python train.py --num_hidden_layers=15 --norm_place="pre" --attn_scale=0.125 --init_std_qkv=0.0251 --warmup_steps=200 --final_lr_fraction=0.0
Each number is 500 + 25 x the weight over its row's rms, rounded and kept within 0 to 999. Layers, rows and columns count from 0. Numbers have three digits each. The size before them is the row's rms in percent of the matrix's.

# layer 8 MLP up, 2048x512, rms 0.154, rows 1276-1382, columns 128-191
111:451490498483517511514495463489540548548478518517446501507489470520510480476528511520511575531509506512481500497479495555528469498525501507491501495477479512483492473538509490504508501545508570
103:504524521442519553480537509538520500468549456506501492477495511513524486477483519545478512447516496481493492498499491457521514475510512531488483497508517517490492536520520553517502513488493550
105:483575510500483499492516506488515506475537455521497556490487517493499485504467462467518491481518501481479523514495510492502493510533512484480486482469524433470488493460520470528510499521468506
103:516508478490542501490512502471477560561501489500496463535513495534506467510498523458512442477486545469473499502535502488516457462485545514466461481523542482470480482481506471492483512541489550
101:502512488526499513545500482499486544488477493486469511536494493484520443438521488463512435485506486521455493480507514481511492443494422529484451496471515526511488523497475471524515480488486526
102:482502462492496474498458515507499455491501508569519520471528474475553523481481506481535501491519470524508507496504528470491488504516580508524506499479556491510513538465485489481540511485491508
093:512497500550497487466507484526455545460511526497483508524525492505501510502473475481519467487495527467475531468518471504493530492476485522563559530488480501488488511503472522534472502484525546
106:522490494472490471543460504530485504519509513519483482506511492538510453544492511478490504480470481473517468483489524520479508478497519527539512540507543485518525449488513485509528529480513548
088:477468500536482525481495552478516507515522485540501511506456439514498492495494450497452541483493491561501493507546517455508536421505508469521501505512455532492489492509467497503554500512492470
090:494503467525483489506487486494493511512503513531529506505538482513517496494476491506504492478504482511487523492505516508491550484500499478491524533530465500535473498524497522502492474524473519
093:522455498496474501530501485505503510466462509505484507519507510527464523482544509516510530498440484526505463463496483520499483502517490468462462491496476476527504523473550509494501468470517505
096:489496520514513554526497480492480493576494541485539493502506511539511462489508538493464500544506523509501516526529485497516506489501537541443488486476492504505505509504441464547535489497487462
097:427517495503502536498521516506500500515470523521476486477544484502480542493547494488491497503495486473507493498471482489497504503498497491531509508425521459520516441490494462524453501503487492
094:490524501506490510531559483488537451530558494526514512511485511493498511477436497550495457566467485511476499502502544528526517535504480509498483488536495444483489516494462478486502551465515470
088:565485487478477507478511516525524482467471535498453470498507470515500466489541446472543512541529522484544467484522474500501511514493471488511483483551521487494510462548490509462532477493462507
104:556512484456531484484460466472496571503477487538513469515480475519471530467486472504513514462538528509473497501549493475486440479523510511445486493505459516479447487508506496489507507513526485
098:502492478510487524462490451493472486506486447475472510468499470488484487501508505457495508437552533514494541533503511480464480500516473474517488463501499505526511532455409537525475569524536455
087:476575492477524498540522498492495496515488512535527514481483475503496485495513443507497478493495491503489471456541482532514494467563483549497475444492486464515497489528471484536469530502482517
097:523477546513523492556509463468502492536533468516489525462501503516518503441521499451492516495500473538472474489490483508557510497497515524499474530502472499502483540484451496483511501471470518
094:487454535500484444530474483484535504521462468503482478474460478476472524528544469492517468490497478477544503497480518522515558499453519506512481525481503482496470496498496538515462506478513482
109:480493488496497537488516507523465473494463510473527504497531481472488485473552497489480513476511468492520536463508514512497468494497494509529468480470527508539553539510498496514498519507476537
092:509514478524511471483524511490536514513468525489477484464477484476512495532510504507552462489467493492520522504482510536495529512492476505463482501494502512497513527488480496483522485476494511
105:512498498508521506485504496499497514475450480481527549528507506476529502499486537520524496527490513525510477492489503462484517501505500573513534491537485531518526508493499504508484472517492479
105:485505506518512497456501474493506487494518491549467496501444497487497482496488516513509528485490502524533538522521491499509469521515496502453459524471486504470517511451498509519471500495495519
102:520504471457522517514499548533493499525518464500500525465534495506504494500519486489531499489527502516516501509501524502559470518493490549516469515531462497502453530500513531494537526487516468
099:454518525518499484470526512498540504494535532492523498487493523466501475504511519468467509522494477468485461508517519483469511520500507491529504492538506482561499466477493465465540497452518487
097:531536509524509475452517520496488493511517506504492503463495475493535469457503497530514500519512441488494486517506502476486517489528474544483510483473511497455477513539533520547453496461515490
099:520503470468474489488562483492486470492529472478499516499483527514531464507511513520495499475504478498538510526517508479461468489503527522473514491518530535496465496493518522536458513486480559
093:525512525467524540477459524501491503482505462526455521476545520492505482509452506509524516486545479473490491495465489517519511495501514507493492473465505453509481496491475488473485493496503532
098:542477508492535485515485475520520533506491510464492450509470501505535511529476486524520488516512514535458481534484517581511499476495518497495488515469512491463516521493493515510526540515544510
103:527463534522557482526478500448524502493429517486479493478542476538475509537499463487503508524545526457518528494506543556527467535474489491526468490534477523552532516515507552494501503468528466
095:546509492470460516482488501443515496475466537504476491494525469524520522504519492520500488511451502551516516517466506484520509528501494466531509528448485546530486467519515502540503518481517509
109:530524540541525539505510515516484508494486485545509517468497464485500495467466504486551506480493511493505477463513490491560491507532491543476500480505512543478532467512498492498468521532506495
090:532541455537533467452480475490532495485510507559494524508485483487539533502521495493514497508488529455515495495474557531492476500475499490469530504487487491481513527496477510503438450491527531
108:507528503507485502531484486441479517495511510531464498500516513539483476497456492487551493491473502515542514481564511469503484511532467482478487525474515535504522514507501470492478498510477572
104:512483533503507499503526483527499471498511527533507532520495490522502504528489475555500486497535485468505529513498515457521502463527530534467513505491438543499527511515499449471502520477497503
091:465513466548537455461469503528490484498490503540507504473543453511510504489498498508517471543491482527461526477480523545500552453557485503507499494524499554493484493475516565509485525477495466
098:469501474514497489531529509491519542515512492505433493498509488483501529519535467504507525459516500493495503477512482465489514529471488427515529522520510545528523486503499534459508484490507488
091:510502498476473465472485500473492470492505460492490548488497514509544488501503452501549514491492483511492509520516519505508481456467445489486516456468548471542551501499486445493519530497526530
099:462498508453488527516505484432568416506535513443531508466540511523502501548478496473541525498485521485529500501522548545485490521487448495506500526508486504521493503520553501500468506486496517
110:492496463518506519473488508529483523531510484417521497535479484488483486502482529465513481526502498501512522513481545476534498489463531455482463455465517490526489534529499479515492500485501501
108:502522481458485499481485485533509466497505476473470508500483480489508500461447451494504471458500471491473486508533488489520446500489515462496501508516523436518492563536487489521536452461470498
103:456480469465504452535506564491523477497460469473516494468496515503514462483466485474493511505551493513509495519484522500512513499495547485523504494434500486495475521494534470496523533473453485
101:503522512514553497489571500477521507458517476492464478539461473506487520489476499482501508486467514481539562507491490505501508489511502534497515505475500510497484492540497452460517518484522529
102:482502475472491446534493497470509544467502493525491508498519568458532491490479485487497513530440482465492479523530523453513455522482534543472426514498495510533467486449513492558464487520457503
109:509502501511482505501515463510543474516520494552500514512530442549549451452468517495478513483446535504508487549498532519512480512420523464477493505535506539516487492501513496502521536502471512
091:405532520568522523532524466533495466506523469506483549515502497466493509507454500494527514525473537470484516505493527491540556480509516506512529502521493509479474531505511487522554448498493509
096:480509501460471500442504454459470531500493510506473496467449478525498506509455497514510448480484491500494523486499505540484462556499468466463504528465506508495506467530522493538522456514516491
099:522483536535442508483474514461520543486474478455506547482527465526515461509493501509521508480507524508525451482543520515502526444497533481515547533474507451519483476527458509512511513467470523
095:494500490513495519526472523495465536512526517535502528457528529550502505502497510497497536510498463479537493493488525520520520535528471538470450474506496500491500481488499529503520512509553476
107:455489503476496512473478474476513550513500448532477510507502483529490473508481495510511540541473461498459466530469521480481509505528498510522514448472520494482529493512461513489500482511473498
101:496494554513531504493481478487534537515454525465498551510481521492555490463472492518526488483497473530520505511496506527463514487512496524486513478486560551496510512478493484457517465534510471
087:475488521518509530476454527516532482505516483521544509482512549471464502486473514481538480531506503515525477550515526502477495528481507516495561512479498534506486481534506495418459492527521517
105:525494537485520549481502506503495515501491508473468450523527446530474497465523498544538488517477459522515510518544530479495492489482476535468542481482487508504447524522497529509527520527476464
087:509504497510530461497496469482504496507480552534495471497485513514452495481521493496533498519529533487507463494478522497487518479474492478479511540505475475489465507485475463490484506526477500
096:469512491495486496539490500486482475517534509516505481453517500502528435510496540536496513525486532503486521489485508500443462488500483487462508526516497475519502525476490510503472469512518518
102:498506515492544516512541498506519477487515468465526447492467461537510494477450509490531422516532498538486526495455503466515474487534491436524526507513526485433503539498472540491477489496493501
107:494492525475480510485491470492489483505522499523526524500507519525449492503520493510512524490466459516500485545505465534456502514491455487503512510496487470514510520501511523499535489507478546
101:481454491492496465506524421468445530510471488482509532478518486510517487533515523482530529491488514509510492507513512498533490494481507521477455555492485518504486531496492545512501510493483490
103:500476493523544524454510518478474486504507510497499561515494493488527483407491499451512473530457502526483555501496527455531467520538511556504530505517496504491490473521475496463447486473486498
099:480514491526491489521508512480470486488490523458514534484556467495454505528524479495510512479504482469503473530484508525474493507524497516502465489530492529440478514455511500497510475510458521
100:484510494489492512489494477493469521501479508480504536432515444489528500493501484504538477503489503540509517466494496493511494470483524460500513508472498484493500494469504466494528505522547507
110:453539468459463483493502495492516499503516530508543487478449496476528488505511528502565459431540515528515521473494482494512538530481543504566479498443527473526546546512485531486502459487485540
102:478476493483508548502540528502536505518517525497480458509512498533496478492482536541487482481502487500503531518477512441530510469495502494474537501501490483498504487527496490498507497510473497
093:502484509513522509473507518506484451495505461483479517496499503518501467535464484525467557480528502495467510515487509492497526492540522510493498553557462544504477510491487471488505486461518521
098:515565499543524511514512519502507525479512470478475448471471495510463538505448500444555475513494471481495467465466492483518509535482505487453486485475482541504525491510522429512506466542492502
099:445487519474486503496576468490500516472478536490515536526491506452540533508501507537497547501471535512505524494528524509516504472500480494468524529482484483507530517467487501510504477460504527
105:496477519515481590483535443464496513499494537511501507447484539464496507493484548490498455502512455448503514519524481535500477499497530491486497493532497492522543554471452503510528449500536524
089:510520471523509493501519532490506487519474468488481497457518543553515493503459511514490503470524511460521475552543507493577533511484493532490511518532514478533464498531520476477530496493469532
088:511505477514535522503467552486498472514494534484542507511494524492498495474498483527524478472480497519477474456527554506521512517500495511484510499457509459523558523482494527470506490512505459
089:492528516478480528540481514545466525559519491526481525493465464452453491513489506520498530496458470516482492462488489517479504481462482520502509515532575464474493479438503503477510485513451512
099:502498524510498464501511480503501468511543452483446514538486572477498496514495520535511459492538505495476518516516455502490493525506554485515478506553517488514492491487535523479473478467505501
095:493446472522504475461505473562480520534496493509497538523513512492445532517462525501471493539548516450480512498470522513514529491494479502500523503492452506505490489486514517475537501513515491
101:470517497501479508507522518508486471466460508477458496486500516481493485491499499524494503484550536496458520465521504481521507489499513492506528518516480472493515525512526524508475493489504577
099:495517491509485494490490487490488489493537517509472502481512458471516456515459468455472485485460481527513464501495500490500472464480540500506537473497568547496499538500497507517479484546506506
083:489473466542528500532517536494504459499487511571513514512539480510453485478510526525484530506497496538498503573521510553509481462519512519483559467527514510478552494478520486487510471508450487
102:465468488477483532527539484498508524469508513459497537520473475520522491455529449490531475535492477489462509498509488470501499516475499453535535490537475464487516495518495453491524504498470543
094:494479522546516479508495516459486537503513473506465496501465473558537460482519505497509507520516474446470457532492479517492493466545533471534545508500492460453518490531472497489490498492505485
088:466484492527529486490492513499446505505458485501472504510509533538485505473478494510478564475494462490476505471551501467485552492497487496548518492526542445521447532497516477509498510473503515
105:500490515475486522495463495523526535521455532492506544506518508479560506492462512494532456486471466547487482497495509502509552449471462486470541519515483506465513515515535507491501505479491515
097:476509506536467552483463503499503478493472500509514526508490508491489516513502439455518519511495462528499517520521509504509485522505460487544506510523515474539508497525509498494463570537529469
099:446521546497488531491482495514459479441478468472493488503503450541522493510486484469526508498416495488476474503537474518544478479482515495467524499478491552457476507529487544491485537510504521
093:504499515470501538530499543498497480561486497500502536503488490477500460506465490534555503513538514491502506486493519486486441523491497494442448498509478484490495497545498469480506494496519517
093:504495454513494521490505518517475522475498509507522494505572489536498490468526524498497514478487480524466487502487524475494464486502518541497489520478477510501526560507523489508537490544545539
105:519497456522522514498525487491483471473514527518498508458509473506466498496508477507517464510454508526447504485498473477508479500521520482500436527500516545494530488448531503487523510529511501
101:481447522490493466487452487504507533495466457535484504515537489471486471493515475517479484524476528513505509512529465508506508511479504467502474482540518510450510535515494544525518467515453504
105:506522504491495534479502548499488517520486527531531495506500469506486534455495487490511506508472501531465474475510522559513497534468479538461495495496502488496474486489492514466491470469508540
098:501494471506492485484497489496519486518500474489527497487528490478498476506474523516490490524517523525500519536417530494532544525509489508485491483502513531456491525537502459508496502495482483
102:511456498535518458489504495486485503486529513505496505494507460496525498534513485543531533481510471529512502451496490481500536469467490519509499467533530517497471471506462474502520483527500497
085:482491508511476509455493509501481497509484443507508478538541449515510489525501486499508521451498454544479440489504499539479538492466522498514517482466509518456511529498484516476499479540493488
116:513534478479538504504499487487509479499496498550477520472478538498468505483543577488464503494525477480492477540542514476498519549537499545480474496483481481509497522465487521479510477483523521
121:512481534563514486509500504476514532480489485493536507512510511571474442535511503488510527467508502497454517463505482493510536524520499462512524524502477534457476481499553525472464506459505526
097:507525524480536521511493489529481482490554509506501507560506513527500500527487494515461521548522526479490565434490538495510480523514463550522526495435443504547498502506492512474487504526496531
113:492501508473503490530479521500503509495491521496521467546488501519499519455499481475483538463493482519501516517510547531528466480498512502586488506481484496518469482510523522502499495509510519
101:483521517504486505505459526437516539514511504516454533498526480525497475477506440486507515457533523542501513481453492476508527531424469518511505486447505509531518518455498531487492562491546533
088:535505460495514508484496466524499469457509503513492497512514476531528504543476491482525478522503499501493496551491521523549511502553470495478485519456525531499539483493580517464503496471476489
094:499492505457522500486523471526521470500464500491435502473516484447524520508495501476466479489468500494513496541488544469546516480486509513525493477502513496504481527508481478494510488512483505
094:509504468503524494491538517507490490517513521512518485518466514475518506508530565501540530517519482493515471509474498474491497431464473529449526452462545514502482529478502510476501493507500519
107:493515444465489528480509503523494512477464491510501538485477463498531480480490458513486525490503499517484503526539482438532463476480507543500448474475498504497508511531491518466499512492521508
126:519537503530528535484546506520535503540497504455512530507510479527497492511522490508497489478561482539519517507510455476495511519509495517499526497490520501498554567527514485530519507508520537
101:464482466495521521499499507463498491482459498486498466500501492465481469510506484562481503507491500490496479430517505504518498531545529527494533509501462479489485551497466516493505489519451500
106:491491521501509504528524471517481523503516503488494486527516510505534505505473522500512483535505502480534525500472502534499527486455461446511545498525522534555515457502485455477520499502528511
096:514503462490482507514493506464507514507487460507472500500483513530507503464535454530507510535461525441529502479507464522473463515531504474506506538516515493503524500489494455550519518506475539
092:464470508522562511488460523540504482494535470500487487531464485502523533509512514529505508544517536494529503502517476478525458491509483520507449495527478505514490486539531531494518512492470505
096:497531504495470497508454514512457462510506505514533488493500501481494428516527492518493493525489541513463488463517527493527489510509525557506519490490549518521527529520515504466477477485462483
103:517508464481497510468522501504492466515473399499509499552533494508435461458452497482508504477499455503488516483532461503518494499502443530515483516518522506526511543486471482487502512488501532
108:494504468494497486460543501476510530481488444502516492504569458511500516514501528549525514483481510493489515482517491502469492477452498512536479473497510462486499518570527479490520509522491514
# layer 8 MLP down (transposed), 2048x512, rms 0.151, rows 1276-1382, columns 128-191
106:496477496513478534452504479478511538500524521517481470501537524496510494470518540524494540565471496497504485522491496507470519470464497483500507520501526587521500501471488492529479488524504481
104:551533466490493496513523517516468509511459498491488523493527511450480465475507492457487480508478472479478534534506487519510504504496524505490499466536533518493516521540504496519467544551477515
105:449459486474522488465474468528533518516523493474505468515488543476505461518510548491517497506522494517472540487536482478504497539519512500474463488494505489463514527488519484511445448505507459
105:520514412501465539473488493537478519455478514499485495498477526531456511515526512467521477460486495526536517509473491490452537517472494539543458455548482549492478485490523486479532478509498486
095:461489496476544518525503490475466509501531470549474525505542529489511496498509502487489464555466506513466531522520540497488462513478522500500524470554514523512496529526482481510484493505510532
099:524473519450469462513467522492489502524523461473529493481499511532539516492469461487514500489486476452520497486453502489500550486480516491521501504523490498478499458438515484484510517493504497
102:494523490516565480489557512506504444472466495495516471498504487475472496495495485486526438497478517516501547510481497473489504525551465535538500510502505497499469486552504503495445459507564481
104:528510494500517531512435531491499506510467513480536492493472473512474449503520446515483483476461520522485459514498523466486472519495495491524515475468514484521540492487476519513539540493523444
099:486501532470545484506516469543502482489537515497515489532508533531512523483477510509488476501481488504515467489536508521531465496502530489498514487521471508502533530507522528479532447503505509
092:523523465506488497510501503524505503485492500493496464496487469504542514498483508487522496507524494495526457493507497533536447491570488508481513484486487460527509531541486515494516548525528494
095:537513504489499514529447527427480492471500514486507486499477475505493509520528503519490515494455496491531492498472492547524528449490534491522489485475455523466515448459492526533499487481458507
099:499461521513485513488488497545474516478506495473491492482521542516478503509516512511509500504521482510500453467531530515505481495531508484507500483510491532504477461506455502482504489541490546
105:469503495524525483513494503480507504522519497509526514536514452486509492493468485515492497508490516536480506489531557504520531512521505482501493506514466488492491544475523465484481516469517466
101:516504505510550479442491498486487544508497527539493533546449433488513513530489521505465511496499481486528482481499492543499507501548484503513511538460548524499502483480479505485509495506524505
097:496481514504512522491492519444514479509524476475522474507506515535458518542477466491501521486479484545503523463553501489525556472464482505511468511506461432508495514479521522446454509526545533
103:526543529461501484492512501457469472481516491489501519511509540489477515485479497538523531505499505470529457525503501463501506512530504495505485531548494489498496453457524469468460504514512488
100:472488511472480459508474459471500480494513488486499493560471518530473558499537548521517501478495506454487483492493452504453545464517481522495507511494482529533459508510439503462487506472478523
092:512537502505465456519467496502474477512497501526496530506531538498492485494538504495551515481526461473458493499513486466460517538487479499513486487523514490533526490517456535523524474527497488
103:487510509518510430518521514496468527487486485473501513494517502538503513499473476503458505508519487440513488535488520511492541502517507486450472484535470503497463519532517521502523519496491468
101:468476503520496493497500530464494479496495498462510508498489516488527495464484539502511492529480508484462462520483493501476518475531475474484548514470496483435500473502501497536480542496471523
099:513488472489485483497516525533509442524466448497466520493535499501492475528507507488485451476492468543490468531503527475482493546503538496496508498503524513442487520502469468491518482457522504
098:502476475507469529453465516482517517482475494462488482457515490508529501513439465527497534530515508510532488460466485526467510492476500511484487445551519514469464462469479472542533523512470515
101:486522467525485462540509554511486517472528509500465501478460557495510541503499494516512510463509523522554513499532531527510483487494492431499496462479494563506535489492498479482486472502444512
102:499466552435508500452532483489534533495456500522509498480525516485483543517473537492504486492517515450530486504494488512463489526539443493503511501475517497493480503476483511496507519489465479
096:506496544494500474464478521498550472477503503501519479496496473512493459510461488538486512546520520504495506479495474532546480504536500476528520469555490493512496476464486554533478498549514494
109:483473482463482521497509503480488491495481498502550452517506536507522458515499559536485529490491507474488510487491492506465471500503523486478468450491467530476465469476474533465483491527524498
096:492509478520485462474489458466504478462475463490513491517464487497530495524525501505564528486547503489473494517469523501463532529501530525481521527465483515463524514474490518479487490484488552
109:483463496512523485492500474469494452540544498518478495439530474494488514484513527530495517517474445520518452493469543496520536486530512512500514494536529497486521493493507513543482509513519530
102:504525490480528526470489505461446506443494511496465552511510505492507511512520466465483463477497479467524521510479533515504508483466511466423486487493500489518521519444498502462495504538487553
100:538540514478486553491522468534460512477520462517497502513471519476481467520489544524535574489523549512481492495508512534470482527486501514481500521512498529514554449530465519521503525487513520
101:461547497494462493490481554472419488490438464494501516461513471511498485503500473469496436511522445487522470517510515471448473491500502500482459502518474464515554505515497446506506458504473492
099:498508520479492482552487514519488505486515500511529534491502499514495512504507497531494543499491527520512484606462488473485507545532462487506492480499492506526489474513505526496493487478463485
108:506505515491496524580538485508491547479493502476485478505499505487510534502526476490515491542491483504486534526511518477504494517490494502493512509526504534490498517519476520519504494490543513
098:512493549458520507473505513526501475523507476512521505498505506507478528509543509536502485490546538518500528465479497512465504541540487524526514458515479475477551530514496505474506507502523536
110:515512489526539480502464501559503499488447508516547491520507480503518519508499509490449501511532543536490521488528503502517478499507487556508474490541531482485516454467502498532492507527502451
109:453527516487520508523518492484490507539523505532496512534491536479520474513520512499528489500525516481469520524512508482498495528528502504535496508507452498516505517485494512508493542452448495
104:495556510515510535486509543536517495522479529523537558476492544490532495503505530498493524488483520499528499523465502478508466522497522497491559490504501480487480468515543501541461455497479520
101:490509488533535482504508479518549529494454538536505471462497483495491547543477529479502539495560507497493491489497481528529523478494492494486495502503472501557490525530463532477518510502503517
099:480511487498491480485509520476469444510510505493482532450516509516504480536485481460513504460508491489544538513511499520478508500527499500532525493487497526556513545477482479484502522482500466
102:509532525479488507515505527504521517512518508498504507499482533474525519461487503535495499437527504502497500491445519477502532475456500539531531513544516496521539536496538493489491528482482507
097:469488452505503536458485540532560512521555473490509530491529510472458507485500491482495504486483508466530491515486544445518499519478532488544452535470517464516511487514505507485530497555513490
112:483536517508512466498522525493523490473539512507484551477519474493468462519488515530505550506468484531521460517455501508527480484544479528461544522491470478465516495557500517473516456520507503
097:511538500484532496502496511511493509486503474541462485501494494510520525517484484492505510492493436483470537492506514531526492525487542533479458441518518444473530485470475504532510502535511516
098:518500519499491509476511512500529471434519516514480474507533486468489497470496512515464497487536527537497502515521494473489533526465492480501486483454491484461492498535542511536534489508516510
104:493510496475484483557524483510521469524517475491474517501513495528459482498523500450502543529455460517505539499497465459480474501512481511490490502448485519469506493527498491456460530514506516
104:542480529572507493516512491506447478452533546509497565492476506497451536504548531459537524474526475515480462557466474504453486486536472501497491519517496477510494555485525464513497519476493483
090:500489487500500503465479505494492531491495511501476472497551464489534505518548491541460530471477519523502482527502490523452453451508532481462487514500496479485567480501500494541497494494465434
101:501509466530475505531496540467473461500507487523500485506469499490477502461491474467475499489511501489498504487460489510510504493454523522475467475531484491483480520517515486479529493490513493
107:528492526503540506502505508466472481502443480504464466490501484494505508516460446527549518471492469573485503526504475499494520463514503491499487572517434497509501479484475471509502513463531505
102:466450461511477520488495494494520547469465543512511497523453518506472493476449492469496517525505508480524533522514474524508463498522498527533512528461485496449545504518485494510487491472494480
087:525496504528490482502511512517477531481503545472530470535452484509488505519506493480494483495515524459495528499540486496496503487490505485490503555491508503489514530488506508514532485476541480
104:501523513465533495520520492492491557518516515499516492479504516535529512481512494478490539503531470517489465492504531496515512533477520567511508468521509523467497498495503445522536514497491442
093:497503492484513494494514475474456529495486481489467501504529491534506477491539463506502467496508505482546496495514455513510476508474520436496530471502505523470502554462492495525522516515481526
110:484505443471463519521519544551495465493488482538459503535463462497534517509506476502496496505482557513523480483476513509555516529492532505535482459504474541517517506489497425564477475479486483
091:465475521503458472515500460536519496516528485535439485468476512518489455474467520508507514530485532535519521495521481466510492477438520522499471517524500482504483490501477478494499514487556489
097:474504451460509485502496489518495518503505496517482465465528513504449468501540490568526460502530500452511550488522491546487499482489499487467497507498497461516518502523491502487485492478533464
101:472465489424496518450478467514502446483513470489493480492533477505506527519476533500486520442500508485457534527514509464502501503527522466500517523461500492532498528509483489520560527509505481
099:490521477467492478498498496518483548488517469488517480464477527524487475459555455522469506472502498491502495531544484473513454512535503498491487468491489504497483542554474529495510495520533526
103:494523516467545468520494493534469467509492507485545458475457519467525507532518522458514573496539492514458488491521514539535482528507489477473438520511543472533499529456502529490570478469532487
101:470555514474455510480525530469485504529463464515491539528474484526556518509490536506517542522532512522489495501518467494494498490480507496513516536456473494503558485471497539535470482444480488
105:523504504535473425534515498526475467518549522513539519501496503510451552454536498509460463493528484516503453467499524488519476461492488475516532491472502471496513489532495506513515501512540472
104:526504523483528538493494512509490511539502519500486475484517534495493499520534487505488482498491536468490540505486482486510512517496496465522566510437510517521466536498527488550485498535512523
105:508495523515501472460491478492500508523523506467503523459519513485505549512551474508474475448489473510525480480517448484510460520477521559520490503542508477489484498527497510494480465461516544
102:547464534486502536491519495472482477487527532531526504500524456470479478509531488507500457490458528480476512532526461507507505487489503473496487502485459495503477497500511548498496525489473519
096:493516508500507514523507493529519458433516459505516454476468489446506475479496494513484496483537543513500483478516488484530506493528463474475513506522524463533470473486522505568480463504473499
101:504514498517529472489460539475541541471482515492492505451494511489497542490470540502501473517495473543504505479504487475484539455500494457519514483478487472486500512527475501504533498510496494
109:518503489487535485471491539480515499520495519501516489489470521491482497494471495496530476479540477508491514487494517552458488511519436513490479505505500508518519492475512469522511511539484489
110:527456521465499487456507494509500521519506511461528468523518500547481503482497473449475498460489492487500488543480497450506489495557496465511527524474487502495470443509500439518525456504481494
095:530508486531489545511487508458479525495493504491510470455454510504536475486473446467467537480445485521491493520484518507507502482486532566473509544495451483528502482502509493517462481512508493
096:487512533515505497483525475514514514487520494542514526499506498527502482467475491519511471508509474517488482484487499510490467501498540481534490506518514540503464557479414489508478517484491550
092:546514526467530492519486502502466467440495485505463498549502559466565509454529483497536542502496507459484504542524489510520500504556494520503511493480507494532481528495453502495460486487530474
102:486503529529476507508497484510472535497485531496518497515524471518549511472516457492504497522504484509472490477494467467491491496456506506514520520494509492555520448514477506470492518524464510
102:530451473527495464502534485522513480533442486482489550506510505446459484493503466490497510519465527467466467509496526508486532520509559529522524501508540468465472547490504551495496481509475500
110:507458544465481519485497545478484518471516510477458528508548504519488532478523503535549515496568507478512454476510487498504473491532532518513562505502469506523493432461551510498518513490456572
097:512515462501477531487518514513480479524457511489536532454528535469482470487498476531483475493477490542493482495483550493530464508459501544463472486525549481528521517498507515528483495492472531
085:524512509509519516480510484418541491476459486495510492516461521480477533476453473509484492486435448504541512520492509530480468502524476540521492537487530481492510506488480520507505520479499541
101:485481504521519526518508517513514510477457505511502547474517488483508504511501530521514552489497524520476512506505530459467491532505479517470499527501545516519498508474485478492505452486445532
097:503527504504516517512487505536495499512499506490478463522489498506497486506486488507497499545502486521523503471529463527458499506531510544516521506462500487494545480516548482489505476495521513
090:466451535452462506537488501522487486512507539505511450505485482503532501491517535481484489497513512450499553458516533492535503461512530515482506494558504465508534497478497508497513494491527500
098:469501517471492517511511463491511520471536539529505487504454498502500471497531462523497479500523517484504475512512505533511526506480502503456496508508527499474510515432463533513542528499515446
098:476506462493481474483506489506472486493559487520458549480546450483498491519518495470542505482498481513461470504502542429505433494520495457500500520465535518504507512480482521557517465476464482
103:487516537501517521480472508501481511512518505496496524472487498493506514488497544513485490500489521495463493497472510507523480521482525467490528495497480509478480516494472507530523492543495489
104:494530534490491513496479515529523522474527533521478514469522503511499419481457556521492545464500483467529467484479555494495532553496528520512457540504519527521504508527493509490474488484528501
097:469497483528513523580505509521449513486521492519487528457497513479546520475473514482507541475517496506509508462486498497462499467498516439490462483509479519500475505549420479484475522489477501
105:486503483482539466529496525464535517501519516484554462494483478537496512497497518462476552494508470461493510493488483504502477485497486520480517490496514513483551514483523510519487484510532480
090:525487522475473509493527534526492555453469476501491447522509490532511491544519505481505502486514490485506491500487515491481478499505546509527510483503503515453463499535490503512501499472525534
105:523502493549541463505488492500512510474512471481485560466483513501484509521490505487474510515503520500500508522485503512528476521474522548466497497488497507461536486498508505499509473514506472
096:504499505483491498500493458498499479462476491498508517451522502511489499544509513551506492446447512489500439506495506483498522479504511491497501460522531461508511487497510456486482499498478513
098:539478526567505507494510486530505495469500475470521478496518443470454507525449514473546525457485501517466511487517473492486467511494484488538505458472494519513490471481500485506544507499501480
097:504536501521507515484478486485519505531529509513470512528496488479464497507488465510474478515434531494515504509521472481488534517493454504510517469494492498489533533517500528534495463492517438
103:454528501490496511554543509471517518470509488531519518508514522511486538505530568471484456477494519473510482493522508507497505516510523499505539481508534523534512536506488520503556500471516501
112:517510503525498448508501492427458516538495486474473508499519495514488470502510491494501503460521500514468503497492451489520495486494475496488528499529503515495478457513474537524494532446497501
097:503453501484519502536496548495513488519459483511489507537482522497481496505474481519481507470440552512520536526515468501497515453508520521456546540486472543472500523524490479490484513514529485
107:573528503512460503527505465498516517540522540522467494495471504483530503503503534481505489473519460536517492524504542478518492488519498551449475510491523529489478472518473421516480508536482523
099:513504520541449474536530517458515532494467472516492506501471486509506438516537473514487537464512499534531455492508512513504495540472503519498499484531468479539523488498491512518511457551475491
101:467457500496497494487500488489519482500484505512538499464526476484520495473479507451503498502522509544512500505478422501494476499485526519495493526522480485471474498511527455530556515537515500
098:505503491507447496486525449497501507473498539498498476496467474543526472502505515559494500505523498509484521495480516469499448515510465537520490510504518490478475547478521476507563513481544508
098:491524480521508496513474543536513514526507455502522506491454499498515491506536499519514445463477489492503484509473486506499505542476509510541483496459468481516526509479507550516529471521486547
106:450493533490474503509465567484478533488515498479498498434513508455489482467484482530521501519533526488484514499522509535492514445524517459486485472534515470518482467519474442525538528492468484
106:437453538477449460498498464463504482472466527480502527487480458492440500482488546506476499495478515490484465486516488495483523473545503524455482493452496500482494512540518502495513484474513439
106:490496520478446492454473483470511481498463498505497461497510513488500519514456466480501499470491508500487499483494447503486484537495461505499509521496477505487482474477505519518558484477530517
106:484506505495498504487479478478496496512531501462525519517561517554481529491496549517492525506527534504499501456513503506496517473472449536521509513501473567516500477527544479526497459520467481
105:459487483491458514499486532493516516488517467508488515494472477478491531492453533505538496521522507504503465513515497454517507499474482549457496520526540510481510509439526514464496517481489564
095:502511483496512563515532450456474474512528527465535513480537508524551488474491475511488488506526517508502498495499502469510500506490529501460462482448505459504488495510482544487501485491476500
099:491517497502484531494517470526456494479469491541498484496523479522508523498499479509470554504511524489488491475508489493473486550528506496519516463523490507521500475499480497544493496526462489
107:546516503542469480501532508490551503486506434472519506500495530517515492476482542497507482456515471537523476529505477485490491513512439502541467525503469517500514492475489536480530536446517507
104:531507469509523542523473486533541497476492491518524482532512469487513504498469522491480478508520464487493474518502504537466508492512493506494468494479484511516549490522485486485484545490498418